Each number is 200 + 20 x the weight over the matrix's rms, rounded and kept within 0 to 999. Layers, rows and columns count from 0.

# layer 3 MLP up, 384x128, rms 0.28, rows 190-217, columns 0-127
192,208,216,207,195,190,198,205,171,162,186,191,179,198,221,183,204,219,183,198,223,209,199,201,224,188,201,180,218,206,188,208,188,195,216,200,184,216,151,192,197,229,202,188,201,204,208,200,236,232,205,221,199,212,224,160,184,194,181,231,202,213,206,226,168,151,218,196,239,185,176,202,188,201,259,199,203,220,212,217,181,222,186,199,169,190,186,170,184,181,166,215,218,225,169,182,224,173,212,198,206,181,222,200,139,200,206,216,214,186,218,201,192,216,176,216,208,219,195,207,184,245,205,210,219,241,219,180
246,241,238,193,211,210,200,171,193,207,239,195,168,191,213,193,169,182,196,208,152,172,206,207,222,208,199,186,182,209,191,200,199,187,175,185,228,178,216,163,189,169,217,194,187,162,213,213,185,204,191,214,233,194,199,207,162,196,220,196,199,179,226,203,196,175,193,213,172,197,183,171,203,187,218,172,217,202,220,222,199,248,165,191,184,196,209,176,196,210,200,212,229,178,180,206,196,200,186,227,201,217,195,194,252,211,204,191,180,237,205,214,189,196,165,203,241,213,231,223,193,220,221,202,236,225,205,183
158,205,204,186,183,219,197,193,214,247,188,217,197,199,185,170,209,203,183,196,228,224,215,223,198,208,180,177,208,220,200,182,223,216,179,197,189,193,224,179,169,193,186,213,141,215,198,220,210,168,220,192,188,238,188,206,213,216,185,181,184,218,198,182,200,177,193,205,197,196,181,167,196,185,216,228,202,206,228,182,232,218,195,186,175,202,190,205,194,189,229,220,203,153,197,219,215,190,148,193,235,190,223,199,200,208,219,183,183,250,229,199,231,219,202,214,184,194,179,220,212,195,172,187,195,227,231,202
185,157,209,178,221,219,182,179,203,209,159,195,222,201,175,206,191,224,179,230,200,213,183,201,197,199,188,192,213,200,216,180,199,206,206,227,196,188,163,213,200,204,186,189,228,164,231,233,187,188,213,191,233,202,185,177,181,221,219,173,219,203,190,215,219,203,160,183,193,224,197,179,200,221,209,231,194,177,193,199,187,198,194,188,188,197,219,173,164,220,237,211,207,217,202,211,205,202,184,219,200,239,228,178,220,218,193,188,178,177,181,183,201,231,176,218,219,191,210,180,148,209,184,191,219,220,209,196
194,188,208,194,190,206,202,198,229,203,215,229,210,165,184,213,214,194,217,178,179,186,217,177,195,191,226,219,190,210,216,208,220,184,217,183,216,173,186,196,179,229,161,206,212,162,196,216,184,233,190,222,205,149,187,231,246,178,200,249,187,165,205,188,207,184,225,213,209,219,192,236,184,183,194,165,165,204,188,171,214,205,206,181,199,223,205,188,244,202,194,209,214,180,202,223,171,217,164,196,190,174,200,181,192,185,175,211,217,157,245,195,255,210,199,213,187,242,210,177,223,216,227,214,211,183,188,184
213,191,232,181,191,193,225,170,215,185,196,181,219,197,185,223,236,175,231,173,192,205,225,245,196,166,185,206,221,181,173,181,251,199,175,177,211,213,181,231,213,169,169,192,155,198,227,193,218,184,189,226,194,190,204,220,183,219,232,208,215,217,239,185,201,182,200,199,214,211,202,190,214,173,198,183,213,200,191,185,210,182,186,186,202,173,224,201,187,196,214,195,221,189,224,219,165,228,192,218,208,196,207,191,212,207,225,224,247,183,177,167,207,199,193,207,219,186,183,194,172,199,204,207,171,212,166,223
211,185,223,184,202,201,237,194,181,186,205,221,197,212,214,213,216,192,194,170,205,208,190,163,178,203,181,199,231,227,208,199,178,182,176,205,183,171,202,236,234,223,169,203,199,187,207,187,195,173,202,200,198,187,166,168,211,224,208,230,236,185,217,202,157,202,214,201,215,184,195,216,167,217,155,203,195,207,226,219,203,210,199,227,195,205,197,229,222,162,185,206,169,197,209,197,214,194,200,211,195,180,204,191,190,190,186,229,202,197,217,237,220,137,192,237,173,233,222,181,203,190,223,214,207,221,170,177
234,200,207,198,186,209,209,212,189,177,205,192,207,182,208,191,171,181,203,221,212,167,195,187,236,214,195,194,171,209,187,237,197,175,188,207,175,170,224,194,179,229,202,229,215,207,221,195,165,186,172,211,200,198,224,249,200,219,182,198,193,233,228,189,205,226,226,209,178,212,183,189,201,178,203,178,207,224,210,167,204,167,213,223,163,174,208,181,178,207,196,228,194,202,188,187,211,204,222,223,213,197,221,223,189,238,190,239,191,179,233,199,234,183,187,239,212,152,202,162,195,194,188,205,199,180,223,187
177,166,180,225,197,236,186,198,209,190,200,143,208,207,167,156,142,236,206,227,217,207,240,167,193,194,200,190,215,178,183,203,197,219,188,159,209,222,194,187,208,193,200,195,219,219,211,191,206,190,189,240,190,184,199,199,169,209,207,176,200,212,182,187,192,187,199,227,213,206,187,219,220,184,216,257,212,226,206,195,210,188,227,206,183,212,240,180,171,199,186,205,179,244,217,212,199,206,173,182,204,204,215,184,174,228,190,219,219,208,178,215,226,197,185,229,188,195,200,198,226,236,161,204,223,196,209,184
218,227,201,208,209,188,148,192,228,255,201,213,188,159,194,192,206,170,212,195,193,168,216,187,195,166,221,192,183,189,202,233,179,217,140,223,194,202,183,219,219,176,163,172,195,220,220,181,203,222,190,177,196,212,207,240,191,213,189,209,223,212,221,198,197,240,187,232,177,194,190,241,197,193,211,193,209,189,230,177,203,189,194,225,206,199,191,194,184,218,191,179,189,225,223,187,221,215,203,176,220,201,182,149,238,215,178,187,205,202,197,205,201,192,196,204,164,220,181,189,188,217,179,242,193,219,183,219
185,172,196,185,206,177,228,217,215,210,184,218,187,189,175,214,170,211,173,211,211,209,205,237,196,186,196,198,193,192,183,195,157,185,226,204,219,240,201,227,190,230,174,200,163,217,188,231,234,218,190,210,212,216,206,172,197,197,167,241,197,155,204,182,196,170,209,226,178,211,189,156,191,220,185,225,185,194,192,205,174,206,239,211,194,180,198,183,201,148,233,181,211,200,232,217,163,204,169,220,166,206,237,208,181,204,204,218,184,213,187,230,215,190,205,202,180,204,194,214,226,191,164,200,231,231,225,189
198,190,187,177,188,193,191,152,229,204,235,188,176,191,172,218,195,201,161,224,231,201,199,213,177,218,201,195,186,185,197,210,176,205,198,214,199,218,157,212,181,200,194,187,178,172,191,173,210,255,193,181,166,193,208,191,213,190,211,184,180,186,212,195,207,196,213,188,186,195,232,221,162,235,235,196,226,211,222,171,196,180,199,220,208,230,200,194,219,196,216,175,188,226,207,188,205,225,170,206,186,192,207,218,206,216,176,157,210,190,230,252,208,215,168,198,215,235,208,220,191,179,171,194,187,217,236,207
225,205,194,209,169,170,214,184,164,201,209,200,216,224,231,200,246,188,195,181,202,188,191,223,185,173,163,206,181,190,190,207,213,183,152,195,175,181,193,212,199,206,223,216,182,190,218,221,254,216,187,192,213,187,206,192,214,200,178,167,197,199,195,171,185,205,198,199,204,188,203,162,191,211,196,227,234,201,167,219,238,212,227,196,199,227,186,160,190,159,225,175,200,175,195,190,208,175,152,229,212,234,207,187,241,208,228,193,212,206,234,200,208,189,169,194,225,202,207,211,215,242,194,183,229,180,167,212
215,196,201,209,177,191,203,145,199,215,226,190,212,216,172,196,180,219,193,212,187,228,211,189,223,175,240,201,228,206,210,225,212,207,193,192,198,164,199,198,200,203,228,227,224,151,240,197,206,188,196,243,213,221,168,191,232,178,188,228,195,191,212,187,234,219,204,225,164,193,208,228,193,217,192,191,195,191,193,175,190,180,203,182,212,209,181,194,214,229,192,205,199,202,179,184,207,209,217,186,202,214,224,179,184,184,205,209,188,190,189,186,189,167,167,213,230,165,198,199,181,163,223,212,173,164,202,211
228,203,194,182,181,239,193,194,213,225,212,217,200,179,169,201,188,195,239,207,192,161,173,203,221,203,244,193,198,224,213,184,190,202,178,177,179,223,182,195,186,187,195,211,186,213,236,224,208,221,232,193,247,199,211,217,232,210,143,192,234,209,161,175,208,206,196,217,193,201,190,199,185,223,221,196,232,198,199,226,216,220,201,200,175,195,197,154,170,200,176,194,200,207,198,147,230,183,193,220,155,195,204,189,192,197,219,171,217,212,225,183,222,191,182,252,211,181,206,190,212,182,186,175,202,200,211,195
196,216,192,198,195,216,232,223,247,189,199,195,192,197,201,205,196,219,189,197,188,167,207,188,226,184,211,215,230,205,225,177,156,213,176,225,192,182,221,186,223,208,192,201,166,233,216,199,192,193,235,187,212,154,204,213,208,197,226,224,229,168,198,204,225,208,205,169,190,197,200,221,195,185,193,181,188,197,208,234,242,198,216,181,205,171,208,184,215,191,176,218,231,194,189,213,175,195,198,206,241,200,197,165,179,181,198,195,210,190,191,212,203,230,185,168,190,228,195,155,205,206,160,226,216,220,195,216
182,169,222,208,166,224,201,185,203,177,190,209,192,215,175,175,182,177,207,211,205,174,177,223,193,168,208,219,186,209,178,209,211,208,223,235,212,200,214,197,200,182,204,220,254,207,202,200,213,168,191,206,202,220,211,231,225,192,190,185,184,218,197,196,190,201,202,209,180,189,201,170,204,195,222,206,225,176,216,252,227,191,235,205,217,225,237,216,234,188,192,202,207,192,208,180,198,184,188,202,211,182,211,188,174,181,174,215,218,174,184,180,224,205,173,190,198,139,215,222,182,185,214,206,210,208,223,204
201,184,193,212,189,165,211,177,225,180,172,228,215,180,204,213,195,218,192,200,175,204,170,166,211,192,194,210,206,186,193,199,214,203,181,170,225,178,180,196,174,205,214,182,216,218,224,170,211,197,203,213,198,188,196,211,207,196,179,227,200,241,161,190,184,229,220,234,232,206,205,179,193,208,214,224,189,210,237,165,222,189,207,228,165,204,200,241,213,218,219,171,217,193,177,185,202,227,207,184,188,184,207,219,160,205,179,188,181,224,237,184,235,221,206,198,194,203,185,213,203,197,155,192,209,176,197,206
213,208,257,179,213,192,180,195,207,184,233,185,250,189,215,177,192,221,219,182,171,186,153,191,221,193,184,177,222,197,224,195,179,183,177,183,192,186,229,196,210,178,176,177,186,192,201,176,195,152,200,199,166,167,184,172,208,207,221,201,211,209,188,186,200,182,220,195,220,213,205,219,232,210,202,176,223,178,206,203,225,205,258,215,189,209,178,200,221,177,174,237,232,210,213,219,219,199,202,226,208,223,161,193,224,211,190,204,167,189,208,199,220,185,191,225,191,218,180,181,234,214,206,201,208,197,172,189
159,208,206,191,202,218,238,177,234,192,174,197,222,214,179,189,175,213,205,216,204,179,138,207,212,208,205,177,196,154,191,219,198,196,202,205,173,176,214,227,265,218,205,202,166,205,193,203,188,223,220,224,182,226,201,208,159,189,157,233,218,193,207,209,235,208,193,183,191,228,208,215,187,187,230,203,213,208,203,176,181,146,196,234,177,218,195,215,210,181,206,210,174,170,198,231,202,242,162,228,203,200,185,210,192,204,221,198,214,200,216,205,209,181,160,207,229,179,188,201,182,202,191,179,187,184,191,195
187,179,199,203,190,199,217,170,189,203,235,177,220,197,194,188,200,186,178,194,199,211,211,224,230,263,209,229,188,215,193,196,207,187,207,190,238,199,190,194,180,202,200,175,167,229,159,190,214,183,221,182,173,199,204,172,179,196,189,180,252,186,240,207,192,221,192,207,190,194,221,171,221,214,236,226,213,234,195,201,208,165,189,185,169,180,243,192,230,215,180,213,196,183,213,183,209,235,172,219,186,200,190,204,181,237,152,191,230,174,222,155,200,195,202,216,230,168,201,239,192,203,210,211,199,204,198,204
213,211,204,235,201,189,221,197,210,175,211,171,217,163,209,209,196,206,193,198,213,228,185,156,261,160,171,216,195,221,210,189,208,231,151,215,224,215,216,198,204,196,207,207,184,249,185,189,203,174,171,200,196,194,207,225,211,201,218,157,222,218,190,187,159,217,221,211,212,176,171,177,165,199,201,199,186,211,205,224,194,213,204,186,184,193,238,197,188,217,175,187,206,213,199,180,195,164,148,166,182,204,211,213,175,225,226,200,218,184,220,215,230,195,187,201,201,190,224,182,202,250,174,206,231,193,220,163
208,160,206,210,206,216,201,184,200,218,212,186,208,233,159,207,194,217,204,191,202,224,210,176,169,217,218,183,218,161,204,199,222,223,209,234,179,232,198,232,208,192,224,220,177,180,245,182,222,201,226,198,213,198,227,155,164,200,161,214,206,161,212,177,232,220,181,198,186,199,196,185,232,202,163,223,196,155,226,162,200,186,172,231,203,225,249,210,181,212,196,228,198,189,228,206,198,191,181,217,159,205,211,167,183,150,203,184,212,229,192,204,210,199,220,188,200,170,196,187,210,202,203,210,212,222,222,181
218,190,205,156,200,205,178,178,204,244,212,191,214,209,201,181,228,212,230,188,187,193,209,189,208,187,211,192,224,176,162,185,199,203,231,205,215,253,220,219,194,205,219,229,181,177,214,170,192,200,213,195,220,175,189,201,209,223,184,206,199,232,211,229,190,214,204,204,169,227,174,228,178,197,187,221,187,227,226,226,199,201,201,147,177,199,217,211,182,182,152,210,209,193,177,186,213,181,221,182,191,213,176,223,201,188,246,188,189,192,215,236,175,198,180,190,191,215,234,191,183,198,198,213,187,193,189,165
209,170,214,210,214,205,202,187,229,177,219,220,178,222,213,225,210,250,195,178,150,202,166,207,200,209,169,198,191,201,211,195,236,166,219,212,194,200,225,239,175,185,161,208,230,187,207,203,213,238,186,204,185,234,232,172,198,225,171,200,205,204,200,160,213,208,181,203,191,178,199,183,186,161,201,201,191,193,230,208,206,210,216,193,161,217,237,184,216,228,237,219,206,200,198,191,195,215,172,218,164,218,179,214,179,185,181,223,213,232,209,156,180,176,196,184,196,233,160,196,184,173,193,208,200,168,218,222
178,162,194,215,215,216,203,239,238,218,214,212,165,211,173,195,217,195,200,209,204,203,165,219,229,207,197,191,160,182,213,193,170,193,200,227,180,223,201,226,195,222,134,184,204,211,203,222,243,184,199,189,190,223,236,197,200,187,154,150,202,221,198,206,219,180,173,229,191,175,193,194,204,185,196,214,212,196,208,197,182,217,172,178,174,202,211,242,189,215,200,207,198,195,195,201,238,207,220,188,203,228,169,187,150,196,223,199,187,195,186,229,205,222,156,213,181,231,192,225,223,225,186,195,200,199,220,191
165,198,195,201,171,220,198,231,203,209,180,191,225,230,158,209,208,215,182,196,206,176,196,202,170,195,203,187,196,191,179,215,210,225,171,207,226,210,227,186,221,184,196,173,180,217,195,211,216,222,187,215,166,189,237,206,214,201,222,168,212,187,214,226,202,237,181,215,236,197,208,189,157,214,180,232,204,136,203,201,179,203,197,185,182,191,180,194,215,215,238,182,202,200,178,214,197,208,202,211,183,185,177,214,182,206,190,192,200,184,216,185,221,214,166,231,194,235,173,209,195,211,189,205,211,227,190,220
169,172,180,187,203,205,241,191,220,240,213,238,206,218,200,206,212,182,196,223,215,220,183,225,151,233,197,158,194,223,189,181,172,248,210,229,171,198,220,182,155,174,225,196,161,177,180,205,184,220,200,201,189,200,208,196,205,238,188,212,192,220,223,214,199,204,174,219,155,194,208,170,208,209,191,219,195,191,190,214,183,213,219,244,199,208,192,229,225,188,230,192,220,193,218,186,186,179,172,239,224,204,164,166,194,196,188,189,169,177,221,202,234,213,215,196,190,244,189,209,205,193,165,226,181,236,186,181
# layer 3 MLP down (transposed), 384x128, rms 0.347, rows 190-216, columns 0-127
208,202,209,223,201,200,176,176,173,212,237,234,205,218,191,239,232,195,195,203,211,217,188,200,221,214,206,185,237,228,186,215,243,195,209,192,187,210,202,222,208,182,195,219,208,175,218,174,184,183,188,196,194,205,237,209,224,208,199,167,197,211,216,163,200,205,189,159,204,203,196,210,192,205,180,202,206,219,186,183,226,199,214,204,197,178,192,213,214,223,206,184,216,183,243,169,180,233,194,161,196,206,204,192,183,174,156,187,179,198,205,183,202,195,203,190,174,196,159,221,165,203,214,192,222,180,218,202
185,200,219,212,205,210,192,221,201,168,223,167,164,210,168,191,212,186,207,208,243,227,202,187,189,228,228,207,197,215,202,186,231,161,218,186,187,204,200,244,207,207,213,221,236,206,195,169,180,183,207,170,228,215,205,197,227,192,154,191,178,179,211,209,192,219,225,208,209,188,192,189,215,240,192,179,171,200,187,202,185,225,209,195,168,195,181,209,174,205,182,186,228,227,193,170,204,195,210,199,183,195,185,235,203,188,190,236,159,216,193,180,212,193,207,197,183,183,203,198,220,204,212,197,193,215,193,189
199,186,159,167,173,187,186,208,210,230,188,214,179,214,214,137,188,243,215,188,204,168,180,223,226,186,221,187,180,177,180,208,199,222,222,197,197,200,188,194,194,181,205,244,211,174,204,202,181,205,198,197,193,223,180,197,182,203,210,209,208,204,209,210,163,195,224,200,237,190,194,176,191,225,212,166,204,209,242,186,216,195,178,236,252,216,180,234,207,199,214,185,231,207,233,160,179,212,203,200,211,220,193,205,212,221,185,189,186,183,213,225,176,185,224,192,183,208,228,169,171,203,210,215,200,205,198,190
189,207,218,207,190,208,238,213,179,181,179,220,184,178,212,196,216,194,201,227,208,184,215,224,206,197,179,195,204,191,228,197,197,185,201,178,210,185,188,185,197,183,173,213,182,196,168,186,202,230,182,198,175,163,224,168,220,207,220,226,214,195,227,225,225,234,187,228,205,212,237,223,201,209,189,201,198,139,207,177,209,186,207,182,185,205,198,170,183,157,214,183,214,183,200,234,226,215,175,191,214,220,189,185,223,212,209,187,198,192,176,197,200,241,183,227,234,204,150,195,225,201,197,207,193,191,199,185
226,220,185,178,199,203,195,180,220,217,186,222,202,193,217,195,223,229,194,199,212,189,200,240,220,202,211,201,222,165,201,172,195,210,164,211,219,217,205,223,218,167,211,224,188,198,195,172,178,202,173,238,175,188,191,197,178,228,194,160,227,213,193,223,241,235,186,197,146,190,203,157,212,220,171,220,233,158,208,224,202,186,212,217,201,198,196,178,183,193,184,203,192,201,226,185,210,200,190,196,194,217,209,208,180,209,185,189,194,168,184,216,171,189,223,194,214,182,209,216,238,239,191,207,161,167,215,181
202,235,214,173,206,217,215,198,206,193,191,222,167,221,166,210,195,214,205,183,199,222,214,225,185,209,194,182,218,202,162,197,217,217,219,141,222,170,162,187,205,160,150,218,190,191,204,211,245,218,193,209,203,201,229,218,206,169,184,245,166,197,184,188,192,210,188,191,224,193,210,181,190,197,176,172,189,207,196,208,187,173,218,216,191,168,208,218,218,219,214,169,173,194,207,196,194,222,212,202,206,215,188,200,201,257,163,225,191,187,171,183,205,191,208,193,227,179,204,223,197,211,230,232,209,195,200,226
199,188,174,190,187,210,215,179,214,200,182,221,198,207,208,217,214,218,197,200,231,211,221,196,226,209,224,186,184,186,195,184,220,203,202,205,206,181,187,215,153,158,202,220,203,208,210,201,246,196,176,225,178,184,173,198,189,191,202,169,202,214,200,180,221,199,218,193,174,199,192,167,226,193,204,193,213,162,199,192,185,183,171,191,193,179,201,203,178,211,195,214,239,229,210,193,190,221,196,220,230,219,204,192,194,232,198,214,204,209,159,157,203,220,205,202,196,190,207,209,228,183,204,185,196,216,222,201
204,189,222,212,180,193,184,215,219,206,215,221,189,212,201,171,172,207,186,149,157,182,168,197,180,197,251,188,236,163,201,189,219,223,214,225,179,200,191,184,221,181,207,171,153,205,208,216,244,214,175,180,231,167,192,204,237,150,187,203,208,204,206,193,177,230,221,226,217,200,227,198,214,223,209,191,153,229,168,214,188,191,192,186,193,222,217,213,231,228,153,226,184,204,207,166,179,159,226,258,150,212,232,199,203,266,207,183,170,211,197,190,198,177,205,191,206,225,217,181,209,207,181,210,190,212,189,204
185,203,185,164,210,204,217,205,219,206,195,210,252,174,200,179,245,211,207,214,212,218,260,210,200,175,197,161,183,208,188,172,182,211,218,180,182,214,190,183,180,226,230,202,169,161,198,239,219,239,196,206,217,209,182,200,204,197,220,162,191,249,205,174,189,168,194,206,161,205,171,198,202,193,191,185,190,159,205,202,276,193,221,165,189,219,182,145,248,213,215,181,241,200,194,216,220,205,210,208,179,206,178,206,199,200,176,219,206,233,163,188,173,214,168,175,194,217,222,231,169,231,190,187,179,223,232,171
196,200,185,196,188,220,197,216,232,211,204,196,201,214,233,207,178,211,184,211,163,187,144,203,228,251,217,209,167,199,200,190,196,174,198,184,215,192,156,221,216,203,216,212,192,218,233,135,190,195,185,232,220,180,203,213,187,198,176,194,236,206,172,225,198,177,227,218,234,244,184,219,200,223,233,197,204,195,179,199,202,197,174,221,171,180,197,210,208,207,200,200,191,222,210,214,174,189,201,163,193,216,195,189,179,180,199,164,197,195,246,180,229,237,208,194,199,197,194,183,201,199,204,159,227,177,186,184
217,211,181,177,195,193,198,191,202,212,235,220,191,205,195,186,223,213,203,187,211,186,190,179,205,194,209,215,200,192,201,174,229,201,179,186,195,196,215,199,221,189,192,207,216,190,206,201,196,203,195,202,200,175,188,237,182,210,189,173,185,223,168,184,202,206,188,226,198,181,186,191,164,169,199,193,217,190,196,232,245,158,198,202,182,215,183,220,206,215,197,210,213,211,183,207,206,164,199,194,190,195,210,206,195,212,193,229,200,190,183,201,175,186,208,212,240,185,229,217,193,203,224,226,231,181,189,209
173,179,195,185,209,158,193,195,230,209,209,173,161,209,257,178,194,221,223,219,176,216,189,201,215,173,182,210,189,171,218,202,220,159,209,188,204,215,183,231,214,186,192,200,235,205,188,230,225,199,243,181,206,206,225,221,184,234,172,219,225,200,219,205,232,240,173,219,170,164,185,246,222,192,204,167,187,193,203,208,205,189,214,205,209,185,214,181,190,228,173,195,195,213,202,187,202,213,192,193,202,177,187,181,213,228,194,232,187,212,196,161,182,177,216,182,212,202,218,194,179,174,205,226,184,171,189,198
180,204,151,198,191,210,205,217,208,221,199,174,215,211,155,210,205,180,197,197,207,230,197,183,189,211,186,190,192,199,185,181,216,174,207,209,207,185,226,220,214,188,219,188,185,152,215,200,218,169,222,174,229,188,193,204,172,226,220,190,194,195,205,176,166,211,213,178,200,184,215,235,201,200,234,205,223,210,205,248,206,178,208,215,216,227,189,183,200,164,217,221,155,186,195,220,184,181,200,164,225,178,200,164,207,220,205,238,192,232,224,229,184,211,178,158,203,207,186,177,228,191,173,203,198,245,234,231
183,192,175,205,222,222,220,232,184,250,204,163,248,160,209,227,198,214,192,193,190,172,203,194,223,175,192,164,169,206,187,213,160,204,197,210,206,221,178,219,218,185,230,194,204,199,219,201,212,205,222,229,211,196,226,216,180,184,216,170,151,184,175,211,215,209,215,194,191,207,206,222,204,231,204,206,189,160,164,220,202,201,207,194,180,218,205,227,200,214,212,191,197,209,167,188,191,224,174,206,206,178,190,196,224,193,210,200,178,200,199,205,190,169,203,186,182,211,211,203,223,178,198,187,201,211,218,190
175,250,161,227,252,200,217,202,164,187,175,169,225,236,181,194,192,151,195,191,194,255,231,180,207,194,166,240,190,223,164,146,220,208,220,185,207,181,201,207,207,222,200,186,220,210,169,160,173,200,184,180,222,206,221,214,204,228,186,198,181,172,239,259,167,194,150,191,191,185,220,220,189,172,214,207,165,154,203,218,228,233,212,232,216,187,208,195,222,232,179,245,168,213,203,192,208,206,187,181,149,207,207,232,218,210,219,192,190,194,181,194,218,209,202,213,216,222,195,157,159,202,183,180,209,231,197,221
174,181,180,208,194,193,209,226,179,187,200,189,208,212,202,188,247,208,241,185,226,172,214,186,192,225,178,194,203,203,207,213,197,197,211,155,239,207,179,182,206,204,198,218,168,177,190,185,212,199,172,198,224,256,216,190,223,178,205,208,164,183,195,208,174,178,233,219,187,229,177,212,210,199,185,211,213,211,218,194,203,148,183,177,204,179,191,202,201,203,203,233,202,235,198,199,211,217,220,234,205,184,234,211,214,185,225,225,200,185,202,199,151,211,215,206,189,193,208,212,166,204,180,194,168,182,175,212
212,219,184,197,223,219,180,214,218,220,221,185,200,217,155,184,178,202,234,183,180,251,227,173,214,187,217,196,186,208,176,200,234,207,209,192,232,208,202,187,173,202,174,209,197,199,192,186,220,195,201,217,200,198,183,194,188,233,192,216,213,182,186,168,221,208,178,199,192,219,207,203,188,208,216,204,194,203,195,140,185,192,184,165,188,188,201,198,187,222,197,203,197,220,249,214,214,159,184,217,194,209,209,175,236,194,213,177,172,197,192,244,183,223,188,214,197,206,199,174,200,200,201,211,215,213,200,202
207,206,204,227,192,209,191,234,181,179,223,182,205,186,138,211,218,171,208,186,205,196,241,135,212,169,189,200,242,224,188,207,202,231,201,189,179,180,188,184,215,232,194,171,170,230,215,174,227,221,179,182,185,201,184,204,218,202,221,201,174,194,196,196,208,207,179,201,181,175,176,208,197,221,189,215,192,215,169,220,203,194,203,198,218,221,185,216,206,201,203,252,213,183,189,215,173,158,226,241,224,192,180,240,212,197,224,242,225,231,167,216,192,163,158,212,196,189,197,175,220,184,208,204,215,180,177,213
187,223,159,207,164,207,188,198,189,208,166,231,227,209,181,212,195,175,179,201,206,194,190,210,194,207,195,232,189,209,193,199,182,194,212,224,193,182,208,216,208,253,215,208,252,240,182,249,193,210,177,204,192,192,254,177,183,203,170,201,184,183,217,172,179,173,206,170,171,189,211,185,179,198,195,222,190,186,178,200,166,190,198,226,240,218,220,229,200,228,182,202,192,204,213,183,179,189,201,208,166,193,240,207,202,227,197,216,196,200,174,189,195,174,191,198,207,198,195,206,200,236,197,194,212,194,221,200
197,209,130,207,205,254,236,204,191,177,230,198,197,192,220,202,173,178,195,200,238,215,198,202,225,182,221,188,216,224,210,204,217,176,185,190,195,184,190,191,169,213,235,201,176,180,171,205,200,223,198,192,186,172,172,207,243,228,198,171,213,227,216,172,177,199,224,207,214,204,205,186,176,200,217,168,228,233,181,219,193,182,219,213,205,251,170,201,214,219,222,156,150,204,177,186,172,174,212,198,167,214,185,200,236,216,211,160,204,234,174,216,230,217,182,215,206,176,245,197,198,190,214,168,218,216,165,193
197,213,203,179,171,213,209,257,184,186,188,182,207,210,207,192,226,196,140,215,211,226,174,209,176,230,192,197,240,229,229,188,186,205,178,162,220,197,186,200,201,204,211,202,173,205,232,190,225,200,191,199,205,180,246,222,198,231,195,190,219,192,182,182,235,170,216,189,210,229,194,184,200,217,208,206,210,224,172,182,160,192,188,217,192,189,203,199,210,220,190,199,161,197,194,201,207,207,188,186,189,200,211,167,217,206,213,160,229,215,172,234,192,177,234,192,197,178,216,219,212,216,186,213,200,187,168,182
199,190,222,214,219,207,195,197,205,204,136,190,189,197,256,198,203,225,207,235,224,167,200,197,150,214,184,170,204,203,203,239,183,212,197,182,182,198,206,197,217,199,197,203,234,204,215,209,222,199,189,231,242,181,198,201,188,192,221,200,195,195,173,200,198,200,202,194,191,205,234,226,174,179,211,175,184,196,198,187,177,218,202,207,228,192,220,181,177,214,218,200,165,202,191,230,204,260,162,194,188,184,204,173,181,207,157,216,211,221,152,195,190,206,211,176,227,190,209,209,216,191,209,207,241,174,186,164
201,202,236,208,212,211,202,171,161,185,265,126,219,204,207,187,224,239,174,211,193,193,215,143,195,202,236,204,196,185,207,214,159,177,225,170,204,211,224,201,195,207,192,165,209,213,207,173,217,201,195,206,200,217,193,222,177,190,154,213,200,172,196,233,177,194,201,199,203,199,189,188,180,219,194,221,185,164,258,233,218,207,192,212,209,190,146,208,233,161,213,238,231,172,173,166,193,194,247,227,196,227,158,217,190,182,190,195,181,229,225,195,144,213,171,232,179,176,203,195,232,218,225,209,239,172,186,231
192,161,188,181,201,198,242,177,247,229,181,172,192,233,204,211,195,225,188,201,178,178,164,179,217,196,220,162,204,181,184,226,227,197,185,186,193,209,193,187,187,203,224,228,208,219,177,196,239,195,205,222,187,196,206,184,185,199,213,192,185,196,187,217,195,234,232,161,203,221,215,221,204,212,202,195,222,204,192,227,191,224,222,172,196,193,178,196,180,167,183,187,157,198,190,142,217,214,202,205,173,242,208,195,179,231,180,204,184,209,231,172,250,211,206,191,224,206,215,195,157,226,178,230,216,202,204,205
227,171,189,227,212,229,202,175,205,217,218,223,238,207,236,149,192,237,198,238,206,170,205,152,205,221,196,183,153,179,235,182,197,203,220,194,178,238,235,190,220,207,197,214,217,228,196,181,255,173,180,218,203,235,197,185,162,195,173,212,176,163,180,179,195,179,142,142,181,200,219,197,209,190,144,184,223,170,196,198,192,172,230,230,206,219,153,184,198,232,215,187,163,207,238,183,221,209,218,176,218,233,197,209,213,179,210,229,210,154,235,198,162,192,186,200,216,215,189,248,186,172,237,192,201,204,216,224
207,199,191,194,202,247,181,247,238,218,206,197,162,197,191,207,237,208,212,243,216,198,171,168,218,201,210,210,157,219,226,176,175,170,195,227,213,217,197,233,228,148,206,190,201,224,168,237,225,183,205,204,212,196,216,208,185,179,196,186,174,236,197,185,187,157,201,193,169,205,144,205,222,207,194,179,175,177,184,208,205,204,209,147,179,210,202,227,194,188,184,175,199,193,182,177,202,183,252,196,243,206,210,216,212,176,197,201,198,208,180,230,177,209,191,233,223,182,184,217,231,214,200,207,214,203,218,126
203,205,206,189,196,224,189,186,208,199,220,197,197,204,234,178,195,208,180,206,204,196,230,199,191,185,184,190,203,204,192,165,201,191,233,225,211,217,186,198,190,186,216,200,216,169,190,210,207,191,223,206,206,199,214,176,205,214,220,207,175,208,198,176,182,189,209,183,191,204,191,194,194,196,182,165,182,218,234,213,226,194,195,214,199,200,190,195,192,187,169,197,200,215,229,164,205,201,194,207,198,214,195,202,211,202,187,213,203,171,231,177,196,195,250,156,243,204,212,193,237,194,214,197,190,183,228,179